Part of a small language model's weights: untied embeddings.
Each number is 128 + 32 x the weight over its row's rms, rounded and kept within 0 to 255. Layers, rows and columns count from 0. Numbers have three digits each. The size before them is the row's rms in percent of the matrix's.

# layer 9 MLP down, 224x576, rms 0.184, rows 0-144, columns 0-95
102:108114085204142141074179103134141133067139123103123103069142103172179132185146187105141110142157089154146178129141113095078116156133198088146105153128129129103138178087166141126160152190120131095195158106097139088065022117147128094137105116156153173119138181115081122096144137136140091170
098:107133151202154136154118150153179114166094141131090147086132123107140085153159136166141114099105074149188116159148134103209125134119148170171074106149131100098198154127079117080105074107103119158145158108118198114128113114123066149103171134144134161127114154114081107130156152104160142165
103:132116062097204114192131109094105125164098108116167206096160155147181083192076030106141105130113114097119088131165140111109132068095163121091128097076129128232125104070076119091164072168095098088090127157155142151138110152125076117159110104112117090130147116111128105143113136157116044167
093:059141046124185145136134115133088183132110089098129088170145227166137119135138168129113163078140132153140093095110166175164134109117106157152149109145157154160138132130158125180138157114083119187157137201111100137082168071119136147120108146064140115117115114158131121156167132133173188084
093:116105197096102123129135123156140129091176135080119083106140132159118120159070204115104162150092088151113114123161171096083156190143119140093152113147180124109105085180209132096121097142130078136153166110136105077153065129137167151068116107093153130144133166128179160151136119125103159132
103:142137107164150122120159094137143099132111094148024092091086145173122121112154171124111103189126131117201135121157131079112145123119225146160179149121144142125154117136137132154129107098129148117143090110067090135089140145139160093098147101091137103123145097184109106136185138135122121108
100:069107107112128117130111127131144130093110114092127191183041112108125116018152089113132158130121175114116123122077205124090135128153097122141077077095185112157096094148147133083129119142196108122166165108095138113138123066118115158165138128110114129129119116110163092183124135172183140145
100:119145074146114129055130145174112097129111078099130104091113094089087192117090160114099153132125179086185127148157151106116133170117173125121057148146160136139124148091185126140155123126112141156134087137172150080101140040124164159125130174156152151117099078126113116148151109121086063103
104:171077164183112129054113121157150131108123155057126148188121137109085071115154134151128195123154186139087154211099053118139101136166128095158055096104103112124135075128151130139084146150108086215142043146153132174155106103128125118074114135144108127126163115144123098146110066115156158076
101:079145087141095130127134084191124131156105106110132148132148175119107146118146122119079169141201170160123118153133146218176085122115123140088141161143160093145082120122104121153127144097186161128129104151120129134079142071121127157083119124127122119129095129131152159119102108100112121193
090:106150155110100135084155121096146119162085139072129062176093146119170117127155058143141111148102116088103134102138154105137119057095100099175148133109136059121170152108134136052130085176140132100085149176145186206170128170133134035064125132123134160147101171128125103108086074132151156076
103:162193181141133146088126171101144114116102132081119139133094152093149100125049223116129165115122130136157100112140142101191173132133138148064170121102103157130132157137096115124000094116058135203107121093089114079130096078134158062108144168191134109127123139101147103109131081129118122128
099:111113148191130120155107112127178165104143117142122177105115105188122110115066121125116156145118163102123091124110122184113142165126120161132156149112162115093167181059208125209156123111105145117162125078132168148109112129127119093155127147099135046114120119127154078105142155114110096151
104:136065105118132151150100136136097098164149109129144154171122128190116097103184149126114140169149107114095090094112072125110132167217159097142168129142120090147183093156152132159126177146171131054104103057116145169110158177130166110137118163144163153151139088153105125128155133101092070162
097:149081080168126138199098119093127104116140150124134149108162104120159142120186182118116157113115098164144166140114136163134210112099108166062088128141140120140127089134170136089197070167182105124137073140189212116137146074133121083165118100225116096127143174137133091142180125146127081185
100:179189038135000129149147109132197166130090153083129115048181103072179182098128086141131056103123079087136184118146147092134120209123174146113082129154132123167125171142128129142108128176163165135105124189130115177098136091136120119120131166086137133137110107080138129154090095133159179146
106:160117130093121131155143133147141155167071133069083111117101147089086106088145056115134089115089139128121109175109141079138084178140138109125112105152098160129139124118173134129141117099119120146068137127164088072135114147134144141141172135072122145122178132125129090079145151097198099074
109:165136102123149127182107155113128142155086096115094101134119121122143115139139123132133090161123059144125130181137101127158161166117135112135119065173093139153175060150077127121043107169113147132114104060105088196198111103128170124131115144148124123135128134115117145129099110132190208059
103:169156128106193131157136128130115096105113104180173123171127072094082112131070080141145167155137168136069177184116102081067216161115139141126180147105102120167075182085196118150094197162087155201176112061131129083083169121114150123166112124091124119112141107098139084092119160135136079132
100:178172136104154124162102120130073157167107137101107154122079155122101142160123068120108156146130123206136143152131147095065121143092114097136112210138120118113121090147113133145116152148110132156181117120138111145159121143131131076145138116114137112141149139122095107150156149126131131099
101:130173194171090130108180140128106071175052140091170103141165097159141095114094142121109087118118183057128198052115112157168096115152063107113133061094090189064123148106196125088100150139102153148131096156126062117119140121125149120102150116168110066137115163105138170128142127127203135153
098:156144176107173140140163112147109201107093155133079130072139131142148157073142152117134083151141094161176135120190121122179141135085128144137071096165212106147062144179147132111202096158086105141117147140143065103131102167130100181112124171172084147133122082189078113137146063112143073125
097:110103144204044130112120095146148154170113096148096155123135116132125186172189133121104116145141174142110145123158139106144072072167128110193157202108175163160154147178182130080165172181131115103162118124114132139111151103131099143125128074075124145109084135164121144093165081140133149167
104:094146109138135117191124117094150106137112137161134138099146138107087112156124123120125120118077145193163127169157106083142101136163044092116217143116173116122090115101092136124070066164094167121065157101126146131123155078129150118118151144131116102135115150165145126112142098105136085173
103:094140143113139131122115121107181146120139173148116094213132161105158080098153180121152105163203116073115086119095100209103149158108121130201172114195136161156100103092123130149095105147208125107085149153119130106175134120130202147081139132175110101139119141161109137124132078138133140109
104:156068134115204128111122087125158154090131132039205167179094134101122056123172118125123196109131113071155141130141076166098090121123142145125140083104176133105183140151108121164087105167131142117161175105131140071152098145128158124103136112116115153109092108131144123129124105120096159121
099:154126129076097119084101124081168125128121115148114123113120099152142150084187121125121113123111140167105100119152149076114108132133123150102164111098126168155183177146156129141128171087087120105135142104157169099153160138131200072122129199104126164133109124106091164045159105139133137148
105:153084172153091121106134103141127132103177080135139123171116092160150080130075124119124138137146101086147150093147109197144206114103171070128118187145135142100139142126135119175163236145175117156132086107127159090152129151122117106202116127152146194110132144127155177116138117122135102137
103:087129131147160123185127168122134063135156115076177083133101126137101131141174071104147105124149141118141134091123189092214128120142186124130137092124148168126109116157068131081063156104142149095084153120134145183172134199129103133123104157086167153144108138108131120134119167118131158151
099:139079118161146137114125162121103104159100148086167153149125129111209132123100177123108166112151134120141144099137145109134145098100169114060114113113166104154103120157109137159170155166168127113102120123090094147131069052138169088137133090168112141102186086137126111095113150148130170062
098:134099150185127148170118102107105108114144150064150136107126098112150120092129125117095084164128052156084093170127203057077163130137129188172166171096144103176169187080189121084134171089137167129128129131160096137147136101128116131133130134112107155139093156138139096124092075166120147142
104:080101144080095138083137091109061080073080089103186079093106173140116158117139116125124100126145096188124137112125159094149161138094065119117124072157120073088100156144072127152119120133147090157158141123172162165013071088129080162106112072109151159126160131153131122064133136152179093109
099:184135115100149135142144155078047192091122141173120100045158153100127110086082122118094098122164071176143125115094150140139119074118088219210092109104088136102131121172103128130104152070126149122148170105137123084122097083123095101154146095108115111134142113138160169108137074115175116156
098:113186128110176161181151120132127143130097208165132133151132123101140122109088161129114109165104225111132067109122068143148147105109120169105089098089045166100094105147130124157127125132093111153172055104174056112135105124126070098117160106118128104123125107117117161169090109169085126176
105:136156099151119131050097118096144104120155187143110124207168147143121136104136111123130131122127144117118100125106139173175106150159131161166137162158171119102178094118044126138159130164124092162139091185072161168132121103117123067118149058117119148135149084130127183099115155123120110139
099:138147135177173137139099113139107103158144183030110144075089145140140109205106164128147113141116171134117161095152160116179086061153148135170067108140170119191183087156177126129153129098182096196148132150138153143164115153131125084193124139147135110107090117098154069126129131106160155097
096:058123116091107121136084174095147103154108064143212107128132151109156127059148141118135103149123039134182118102134148157125124137081121144179150134118165118158097098080111121100167140155083123119139104099124188148166171083115132134171140132177143113123155120108115116121126140152126150096
097:101141112174089133131099165141178194123071095193147162065100139141133124134119164134138116109133131189139127155163200087130135188193093128159158134110085115058177111069171124137123160157052095127125172109119155123120181120126182084133128118054148157118135089092206127143074133176116163124
100:118145147133142100113088124185003187139089194076110153151123135102172076086127149122157108107118145136115132118108167119161111139167118134170119153112135106132162102109055128143093135094126143192181075095067119135157150159130138145138172114133127111111154096095150164118099087166150102075
100:150149141186094128129093139138110137108067036111082159044128144113153143143129101109120139124121122129127146127117142132150127118106101131161155138133086095128190170151176125159163146104154136172134077212163096152134112087128124051111098152080142107138105123082107103113182136163181122082
102:196139197172087114122112156113199119156104078169155156129081069089113094106147162128124124138109105122206062116100108145162145101095094080183140151145187197134127083118065131193064145158152087142150149117156182180094137055131186137158108135159128163135132171101105131119099127119154146225
096:100136084116167117135138100140132167146124082146110115092173118134106084118076137107071131129130073155179148150102152237111149092110107137143115155091097131139189148114158114183152162096151107140100134144092090132177226160131112120193147104186101150096099165082091107144153115140116141129
099:083164088136133118109108200105143120112094080159156141178182102166120077151141123137134128106121161154096066117106125122089124097182110137109153142178133125156155131123143135123160077116095131114130137176124106131181182174128177064002128076169146143127094117109164123118113088142132164130
105:175099105096184120049145163119133090135154095182169062160089128146143115164147117160149153125177138103156132207120136183103114150081119122152215158101170166075113160164136128145107183127183108092141083116138080178115099093130102191081136087086178153140161130130110133124086116123116125156
100:151046192134096117134128127172149085109081100179120175214125113093109140128132120138123091083141157149163046099132142175137205105103093136200121165100136122149119154168097121031121123131116124121132125177141113119128172104121160169102140096110121091132069104151102161104158152092094114121
099:134174157103174128125112113090091158106105114156195054130090146171117149081109075117161150141096130123147135084106160152103136119150144145126099139173125126154087132114171138068222153110154134095120166112171159154098126181122135139134140120128099169120118121095132128138157106107115149111
094:107105129133098126080136068098145113129163081108123138112150152090129110127126101122150162112194080124144098136136095144069108071149117062128115114150134178098108100111056149116111133140148160102091100101183160063143122132125102079130148090136120087134105102147100157083141133137131153154
099:174149085144188130108117105071116137061114147111131076119142166098168141093155101106134115121126167153089166158112197083087066057011170105139128108072114180131123105171082127062121196080218121183154090166184034137144173079130164090140108144119119110137135118155133103132125120148107156185
102:190086043104150125119166121129111104068152210151090175145206109193130192190167061125137177109164086112132074133119123124087105120131102134154075120134159115052132147158078123113122081106138119108143178163164153109131120093123080197102102122180132080115124097172171151121097191131080177065
096:087186123132095100152146201123153134125122110129106123133151151110099141153182113129118135178126167186163119091108157163117128154100110123117176087155075119073105105091205128077084128099174065153124200143085172093159153136142123187173130203142140133130126166126178140131107145147153135109
097:167142164150162131074129124080129091112119132067099116088194136084164159135139101132131103129140056125111161065150141144155146149065181127122091159201095104095144168161068135079121136093129111134087085144104132124141124131131114099072122161105138095144188160114129179129123157105148159109
101:184138175156102138105122147171140116128088119121062187198142167072158039125099143129123137149129113153134157121075076105120125150139168155139074131115108145125128110098164112121090129166166157138086135087138134141126076011119139191142154186143114137127115109129109100129149065141093147101
102:078112146114162124125118165086128123152144113142105092118115168136123122148094045125139111136166112123165123128139132197240112124076181143125165149126119113109156199189140126204115114154198095122128031135145132173155165165131181170140103173152101142138152117146206177118154184127148137125
098:111103117136129103083131189147107117131124145135073206119121186099079182111100098120131168139117086113141152135124132087109104095098115163109101094069136030131133134108138113162196119144123176116140206161123148137095150129137111141181127153130161140113164123124114196149109058129159106182
094:110136084141102133149137119157126110132155111165151151093099125125173157101157110136132169124165079098149183098121183142132187094161047086194114130145126109155096114096123145171102117111206109181168154130139103106115100110123120117101097175143127114134183108104096078121124152159173127107
100:112179078162146117124174099116184111101117151045128123110082134099160103147092097120141115153083124155147148128136122115072088166120096136096103096140114154089137125122094131127151134132120135134139109073135045179112200157125087207138126111155135124136111102128133149182108077149139075115
098:130134128093095153147104147141065168117122157145124142087168106096106137149090144144124105128164091154108168119102116120075141100080136190188168158132154157236131110124119121220102147109135124127104190135097133081135112151125113076107131126128121155130133091102123076082093118130151035140
096:092151087153166118155184124174155123165124123097128119124150122121187127121169184101120150099145098129053139125146129161141115142054124150102162125148138113145138133137195132114172125110091122207107139166158162148130124186118144125121135183131131126134173136093120148162106075105110178148
097:129159104093188130175102178117133175085176109103132116128184114094141166104124180129148121110172177102151146095175139134185058064135087095103099107150186143158136108153048135156077108141152108093148109128162132157158091080128118158106105120114144160133109127115125115188109083151164169115
105:130023083108081119085144099168138148208047087140140105094136114156079184089112149142146117134105194162142150123140140124114142114172078162140097109122074161141081077169152132125170153115148166063136161080133107168088157091126116087125101120132128160114155120139148154096124198128073171190
097:114095119114109107133116140137076118068114107130101121141116112106114110169073089123128187134142125149137132102097123127161192166122145135164150146141096169061109089137162133131115111202114149061141056121105123119113132155129108077156099199181144153125091056124124160155145089134107109149
099:093181139210099124173098146119078128038126079144150120228114157134118188151111072132103099098106143125115195162141090134154113088134071100118132086131182099098080098109186136117158109170133153103093078106149143151086140107123121105079139122132111145126134147124164159074107162094082149112
093:138076128115079133164181125169150138089155137092200128063110079146166146131153125138099102153126145089132172144110109088136157126072115110125137135145112134136224180161146117161067103096112112154103162124112103121156055147144192148113106116159115123125113159169150125084123139155138140093
100:127156120138121136167100158121197134092143172133140158140156155152142095150093117118139162100166122108092127061157129127115102147085126125111134173105149113098180144147140128160093177098075166105083129162145105136163208129128062068135110128138149082105086137130159146151165089131083172159
100:112079129123156125086092129144171166144109162114150146071138136162121158189084098132104151141109117149114129140111153155136087135131187080146150110150126093066077115065120111150159130167118119120123087097100148133097076136122158062159094187137106089131103103081157080139118138147156126134
098:179084140155157130167085089053085123086150108151127118105141171131223167115084168142142107122128153066092178088089135142105141137131189120107154109111174148099133166115094127106076097078159128110157111134089126086111110123119153113141117098120116114110087173114146139114155161123154203158
104:112124142138150127144113153132143198146160138122113055135065069113114101111061072113135112138184152118096114101139081096163158113113086141133110071054089173102155140107133138142107118084117084064164158110144169130062202122119099118115158205144131091113125101129069084054176110106108111084
103:109148095092144143186147109220143152119122148174132109115174175139151129122111061125133094103151155092122131093110126152116168160114149038071094146074151095085101135163137132155150079133194160167050117188133032129101120174128148102149096147190140101118123164124151115130127137118117126146
105:149109103162090132132105125081118159087126167093137182078118117054166126073105085127120120193168154161120097116124132097185175106073152119155196087132140114092158161139065121164096125124085149124188104147134148133063159181132075110110131132121131195136095140109155123133134105135151171200
095:082092136135072102187152168084123130130133020126154064066162117112025112153140180133094106140130074183136110194100148112129161181166101156141125086124150059089092123112165132162112052117149124188117159154124140157089135122134123125087109111085124167114126119162157085053104125088129120099
101:135130164093145134173144201100144132103140045114155099060110056207108102171124172135121163119137142214172124114156164067119095152150142102127122097083151160146114108155147126105139129127119149250116105099156127098105119142123124113129119118119123135139081171153101140145143088135121125097
092:072123110145144118143133092161151207069131069177127112109168128117204140102137108146120139102081097168116171079109152164097161092063110127154117187053125168189118087137146137148093149144065160168124064152153141133175092114130168137093122087114127161112112109089142124120139124110033141087
100:121105152093123131097125158133195105124124101140155061099150117073113076058178155122121116148091166101136111113150134151090100122143151075172140114067092120160109123085089120134144074161178129164181083106125133105124134169125158131156123161126137113127138073130111156118122069137160118191
103:201072200158139136136091120147177189138143185134110142189111086115141119120115106138161150110099060099107107141125122080147135115132125132082148141080184090089127182134189115109069100086125139106136141128136139123103132170128133112139163158129147143125138192084105158139125099126141135115
096:101116223154119126084150117134122075103153156117149151135137152070134180100101145145148103122139125123184159125135125131109152147088112129138121182170097175126155056183128140056115144133191151119099133068125112158071118059132129077096160117087146111117146084133146113137132123129080144069
098:162112115086108110190133196140097115210147048087157112119107139169102099117048099124114107097143117127191091063103151181050127169065136110097132108108104135145106150136110125122108141133137158156144185139153112114114139146120163114161138143137099169121116145117147127158096150140067129148
103:078142142097139116196080102177132134141133075101140103187119131120153111134084096133139167075179130129098156178137155105129156179135138154164163203106106131137085158120116128109176100099124102178128125138131144065140143156129107178105122167118110135139127119110078181129121157117076157027
098:138117149126135143115103061192116192128141088162079123108111200157122123158119163111133137141091144086135154145133157130107148137104121146122063144105116150131133174126098129058120094108087137160147089132164169159111203130138112104175161135187099105129151134166131205161072127099098167117
101:147107121138109120088147117146068152166090144076135159132095119133130156134157255163113090139149143093107189104164190139138116113123093161216124151155123081206179114101121130101146123149170132163139065176114134138118121166133131174084152107104150070120149127178182178138152162160155060171
104:075178122181102114163173129104140128085074083063129147105107174136137101101156103160127148123145130128127197122183088124150079115246070172111161117149156133069164148114108140124076197183106107121090111048108113120134116125115163074117098157178133166121146109133117129066090098138126115104
105:155079142120204124089136115132148097125142064153114138095166108096112114147176114120129103097185108159116126198146179117137123156133151136119149102120111164100159098101039130094109073141191130106132140082101107129131104074136115094131131127087119126128116122154087137135077148108135087073
093:116157199135150139101154108121123132164148147135151160083121080135126114188131109109141213133101114127123103131142105044146133135116180103186112071119095199050146078130078136162149095115007094090176100126127153110099183165122169177166149122125151116129103139133152148105053135085097092070
097:176118126103182141085120167120131071063081128172122103150117120110166096069103168127124155135130132103139091144164144136095151155095161140074155172130196121142150153151180128123130134115149067126126150131083168161109112130129070150143095143105145082136180133176139170144129146157083120140
097:168105175133116141076093127149061126071160184124105181118123132071128108165088156136120151160133118087090160133137120158124124062104124158188130124084170139110114110132133124168143145150165151106091161073121120117128111191119148085141098135195117130103158132135154111136142153126072137179
105:138070201153159125221097182115132156111167164137156148095136081163083142155166132125128151107095062171140146180114135123079142173093162161082108120150161128164168196136116131155100135153174135180186080081149134146165156147124113178106170111075132165109148183131141117124123110108155193146
099:143129151077128120114118094145126116165141128073156077088090171104166190144124151129100142111181058122066117154132135149149203153115104120086167132149125128136218134135124136101158131147128178109137112126167155081128081182127107113156135171147122134141138148200123137118128069133173115213
097:080125171171157129165146148165057111165107153147134131097128075094101128125077142109142106140181081091157115108143148150092171092165136093078155103165120117143081098144136109178151066157181144130155103154123138114081171065127078195136102120072083167117107085118104093160090143104099190125
099:112142131178131128114107119086163134123101104127153176129126074141170116136152165144140111113121128101147107115129120145106101096137139141160125105152157184115113065157097128088133142144169149151128125063149157140144108116119132067110129049177127087110160106100114121107129162141104123184
097:198133143147117125177119114113170094085132176121124105165110179122156129139160124136145138123064151151138147097104126051132146109128187142093091094126133109149165164120121119180122171045117149195113143043063124147106116123126073053074134172143107148122143123100125120126138077127107176118
097:098138097151134137134126093141156104097129086129107174120168200115128078137083127117106092140035120096084097111111119113163026120149081117177102110160136129142105149072130129197172135078127094105101154148098122138110108151127146111128161079140114165099092099144087146157182127128162160173
107:130117123122082135162140122174112125155152156136092134136139056109138135199149171141109068128113130142154099150113148124214097179000176147169170140120086127180124130145150125142156129174159125182072134149130139079106175171132153118118166156169065134128125143121095116188099088127172138171
102:115149159083105122093130131126134117132135130129105118083117068116115150160111105119149180094140135224077178143117153079092135169113089117140137127120116070124124115115148126062149149109102135110092148121161214094101095131134143108090143160114121105137146077146100096102110188126145105163
101:168157137219132148123153067159086104063108073124164038094136111070150101107117101138103130133097076084149133043148133163139146082095118183100119135125119179130130132112152139121122149158134175160102149137155089133154159075135112182159132139129145127140115117113141148098123132095132142096
105:149090123182155134177130106092164156163118104092126171105125148171116056144099185126152118122108104108170140169127082142085174152165141134142099106146114109163168166158131122099122196108097110034160182120100098171086092114127128164121142104071100136124101080136086218100141136104182170124
102:168099080162098129097131158100087125096069133040112151136094070142105109089128090110108125188095163209060122115100094133071119099086107123113141121188078102140107105098135136113094109079082112118139105136094106139074139195132140135084119157051090176134129155116140153093168129142148122079
102:108128108112097112168118082114099142103116135168116146188196151118117138115164090147120130128085166184141138174131102153170112160111155106166135163121104169106099129151143132174213132162164119097135130138133165124175133165129058103085121166199127108137153130146147088138148151139130089168
101:100094182115128114155118130094145108073137121156136146142092099133187125117069139138115111163149100117121049159114105136099161068148106138196118124147097174112174124141228124105118136086089094095127118145095107152122176160131136134096114093094143095117165170146176182104158126106169134147
103:164149142124180146084118124100122139174130140106156158135138130110124087077151120136132104085154172130107202081122080180171157122143113126097128098079153117155193126145130120069171168158123080146162103058075096112175088147128106123122141064104096126091141116091124124108175107128163121075
092:144096157178107132117144114111137168135191157122085162098108125161095099133140155150119109131142046099088109121123149103094104128094138123142121102127099156145084144093108136161116157132147142088163107127141132121159120097137137115145113143117131082134168163127056175140160103148109141097
098:121147087085120130124152163162110212144088097138083127124129126198111128098150019140115150076105116159112107095187144156081122130085155161083145133112060105153072175113174123107080134124111100121129102080125160131128104161131095116167131091126112135142151131122146128077126148114130086132
105:102144117127191136045156145168203153192177177103116185150100181134130109088087179152132171151076174134122114088111179106124115128109139128111150139155164186120104114132129131096128122147143093166062124138103118098163159129136185107102138176135122130123091084120107157133115111124118085151
104:163109186101059134078137139142141181165165186156046128073146163101091112133141144125134176161155119149113182116086122130080092183133128146174140162119148171111161138144071125105108130137099155083135132134142183126126137065128125095161124123128123131121142146133077144150096184159104150119
103:076105113161111108148136148139096135155171159115175158099122096093112135132052149124143144144143162128140137150165129156110161098170059126142162125062049156140089147136098134175163105117073131048116128127091156135096093199122153151126126137122098102117147156151121127122145067113173097145
098:120149106124084143183090089139078243103110113178152098149156116178159169141145154119137090134115131150122118092204064090114162148207151165226106040117133108095133123131110129085146140165131128099095110104111095159083195105131061170126141088128117132136116109111146151130096119121090119087
101:184103114160164124134115127112117193116153116164115119078108216165118101110176057121137124105042140179191100185123174115088143133118198082124167176186136175097117104089176141105086107111098122142112178140186168105104163147127226132147129114143146107119104114118147176096087142116088129071
098:133178079171098133117121143111157136123102088173099143100170062127159191183079115135145105096104105115136113129175122088118191039080119197043146126091120120102092126138108123148119095129118110085114117094159200116103134167136122077104119152106125131117101124131150054140147086119154112113
100:147131149104125138105125134095089175062091133116134158119122185137149077128153061134094137141066157131107105082108122090149123093153109174163148067206118096124126173111179113123119144091107099104110188097133113140096204175133101161152149245097118158119114072134059144166116107144176138087
101:160126155115132132182154140108125121114127195108134147101164189096087156150197128133084161145249126080038150133140143045130112171124117068158054192120167051185194124166140137089153133120101144122141113161117124112136058188130195115183141116083108197130103094145115080138145098120121084115
100:189141179144124127110123154115098124137142187069119127138154102143162111124255168153133114119178147108195144146172105102097119129160122084179141167137115136176161136120155137123152102174138139105123031136188200110119115130135082062094150141122149155145128090148181133148142004117112203131
095:153138152166075113127125161166138188167128162095118142158089111091082132171161101127140053102123189094135100147165074150170150081141116098149149200176126120098160166161145126090180138084115178140128135156162170127111107030136150116171155160128123164131152111167084161100100128129151122118
101:158094136144154118188158124122152157190129181095115114080138109196171085124128076111120107146131086097133058075147161084120153098119149166166145109120180095100146133129110117092144164067121147091136098152167104138124094159130114113112138142153116177119091152092139128138119107136184153112
105:144095149088134116140155123093152095129125215105136061078124095133110126132121127138130096088111125106106135132161146085099103131133158106105126090073141139076176165124175124175056141151136090108136119137154104140150125152129189217165164166142120128141114155123144108128151121115144119130
097:153178153161095147166152152152154082142107130117139175151069082132083057119117114133121104133134181137150152132150145138089116174124128128115124123121083126190155068140115123057171212130117128152121159135143103085110132070124150105172112074148129060157168078127108175144175085128174113226
093:112079098147157138157115157075099105115132157160098088097121112162130119143101106117142129101139051098161111070129122174106091145128086122107113133067123179113135098126110128174139101122055145162103093149125103128158111137125121159152105169167142106149117116125060140113159133138090149085
107:155143148162180119107100128128140150147154157086161150087172090126167132122144161127129153126106190200103102108098103045116054116102106166138158083120108161172106137127126127068064087105080109168174113164159089177163143135134102116112154111118116100101101100150083134154113099151110127111
095:100182150051158123115097105143078154138151151174172155138102177115190115077110115122091109142162124043112188083123079113122102110141129147135189179098124117205113095144035131072104122197052126080197100156089178089094128164135128130133131174087160138129112122181151138084113081165165093121
101:116198145126104141102123126084173135155125069106151118072109202118151062112090146136107184158151059138146093075115175104120141100168093123182142126136109094128087086135166135141104095157096156086069102173108153185098159142128088181081138101112121095134166111162192155138119138125133074148
093:137116147161064119083116169100224187141119112131145154184130178167107147109154059164131150146148138146165145121190187162174129130160114075100129113162102168165111118162209123150108125121161108100129088099119050124214109108124142147112114114101142175138144156154151172139120149109142132119
103:015121065158068131084146113065146092120136091136141109160125056138081176095146152106139114109150143135194084197128165189150098129185119169206169154096116178151134138148075130181131137154099176107133096166097046119111145124126142139142119186148154112136115179166126135144143164156181130124
099:143153070085182125146122146165114092124135078121092112073115095159125102144148158139131131150136191131206134122142169066098139151106100156124127108117171150117180110147153123076106147206066062115127122096095110116132108105135089131113101124108137128105181113167083101105111095087123185176
100:119081105204150126165081139131091141177131103088085132163115092125094083154143197153137132136120144140147117072130104134123182141184098109077077104119106119083133195118095119121125066094139117132144109154123122143090103076125147181143141180164110126128170112120148179128103108125113127111
099:118147124135120132117087130156098141084113144170144103153155064128170029128098154126129134140112127146082131102128123088092154163123096080198121128152100144106101103099000121111097109124178183103120171129163151118139140138124114099073131145115125202137180140097138112132130049103127058062
100:155090159117113124134145125139202126157092146105153099168109103120108197153100174119110137139155126134113155131173098102152140138135136109107163121166165123163137135131115132182111134132080085122141109110162161118122123032143149145125137166132182168116133197141146043112086083140075162151
102:060155106167153124106143100153095108131144191109098073126121056103113074116139098105097114112105104109147146136116123114129138178125100145118086112117157155080170120105098123107192072108128104069155067102131116121173101141126150143120108149175114124118074132081132122133112177140128130141
100:152124102141123144188136111138122143081108096035125086154157190124165126133119118151125120151132081096095140105153161159161177062125123099126117187165140132137097132125099134126114153161125151150117163137149126199096143129127175101132137139186092089132079133102107129142085133130177146145
095:115142150140174124148124129158182089091128123102123133082135108153104119099111105115134100149107165117106134120149173154109173082139135132153117065153142063124163153125130125116150146129129164190074110092128105140172167104133159152062148201065132094109090092137106122101085129111155150014
098:133108172109097123141119150146187124136106069097170213147121187108095066132088124106091081132172094154147143112117148170121148123135113082097148142144080117152118133165132138153130153146162157089119166168147121138179136125128143130113124149158126102133105112171179141147136085163096083127
103:157169120091113132133139114151101122133119106128171135072166135119057221143240100147124109082116028141107129200110122090121158172116111131142114112148183114133128117098125133139131096145194103165105155138149082166132117120135116093097130129149168146119126114136118099157151100138151127109
096:149168113154150132167111130115104119146160132133101125145087077185146118138169089110135130133121216181121167094136074100116140107131111164169105126105123170107122119116173127149053153120145052098133126076105157101063158084135091117155161187132134148135125171152094129090131171098106126199
100:113103095119085147174175127120103171185143077103161105164148141180118130124132116133152141138176193113147115140138112162177110104161096084148101139100142114171136130121079114103125128134103114093090098162125124093046130091133138135137122138107162153143133105113116086127147132120130167173
101:106062146153194127166134106142110160193139036108164076115124140134161146106094169116110160171093169127123055098101115120144085105140130162170198076153143156061130129101143134124116095186119130110108054210160136107157116143125137179179134091111131104142135102133103211175075115122048142136
100:055081169090139120163159164171146148139125149153100141108125103156101170122164155090114140157153123149181094126089114088103185100171144133169148130167155200138159137120157124153117159155142097165103094102148096088100124152116140136199147113049104143137122114150126171114139166132171121127
098:154131124178084117093127085120112093166088117163132174170144140156178166138124136124122148181149134074190114140119178153185123167097106107187126166154181126104093106142159117098123091127157144166110131177107123107058057131131126136183127118150165158140207128144115100126139160101195150102
100:156085110093141143153112122124118131032118083129172162141160043101132130098100171134122160135181108157120173156118079117114128157152210162152143139135129088151115170119160126150194123153135138113109114116077143059119116230132073164085106120108165186130179143126116128134109176111157151115
107:168105091168123123101127060103133116090102102108149223085087104114128164089138081136112084149115134107067135126100109096075096068089117132118115095114098132190171120112115121082130080080166108199104079132171157113125162178122161123131115078117122126138138198153092146133087104152106081103
096:172099109152106131036175095148151155185142109118113135089119159105112146133138111127132098171123119154163114139131135042126057105129102112175083114119169091128170090121121141116132147157144077147103082125164106071068134141141187127097127108138150170136128115104155153150133061137169108117
097:122162118107171117147124101197124085087176174158149096191106143083168097135052065120128147111181186128090157136187145101107019131118127090157106116097114132151055111119135138121146091144113122175125077086095173085082142205123153108121163144186110128133163107181157113170081143110164169132
103:110126137131090128141145154171112091113113166117118109126140127138098141130181084137142114168068131099171123101134129166143098171097083147174151133156138136115102059196100129035116123177133142105152160181080133135117116048109121135143169140127108211110121161135122099105116172136143211136
094:118118104148093120111096143118087141109137143079106102102117150139157169131110106128088129123088101131126071128075172086137128119100151106119120076124097093133118125133163135200098054104121200160102086119082083121150129094144111188104095091126135138116115140129148047140146091113107124097
099:128097151112093133137141138110107156111143184102147135144072092146185145104106136108131095146107129111138116118136062202184049117109084127144131149106176089149140151149120124094168142115063116082080117160115144114182161170114151101147139129121140096110127115133160155127140118126098125104
098:110148074090134131174122160153146135090157106070120149118145096141148121130086110111132130162104111121120164095124175139158108139185086093118213065131177135167049097144129128115165154179108126141138205164149141118154089232132121134116122124126094070119131106124180154179151130154090167141
099:149099116142122113168076190143170052100105107102121144123146090095107087152110134130121153161089170134159068174131097147166141116153095130076131111163110132105088138139089122094143113124158142181136133112140122093096135102120123137102161167130133124136161106091101092142058170113098101077
102:160148145150168104144140138122130164148147127138135165208153100132108134147220173125122100137098171122128182195104118201199166105126172157142132190117184130213113143147095117184099143087144150161093086120097092125151149138136157116142106133127115228143117087132107114135126152124131180126
100:105211151117170148155134116157133147143094117195121134126126118086109094155203191141148126078131137133146124113154159177101113113127184118109157115082133163152102133128125128136104129091062163125137130106131091147162128168127152082093130184104109073141132137125153080117132139116102069130
101:131143090064113139101118129113130173144089087186139173152153168167171114059103110122139132081131165149129165130119150121117085148200106126151168184102185117079092088107154130131082152107168110133145126077152148130118137146134132157176113155156146112134137120120179131128139071117111132118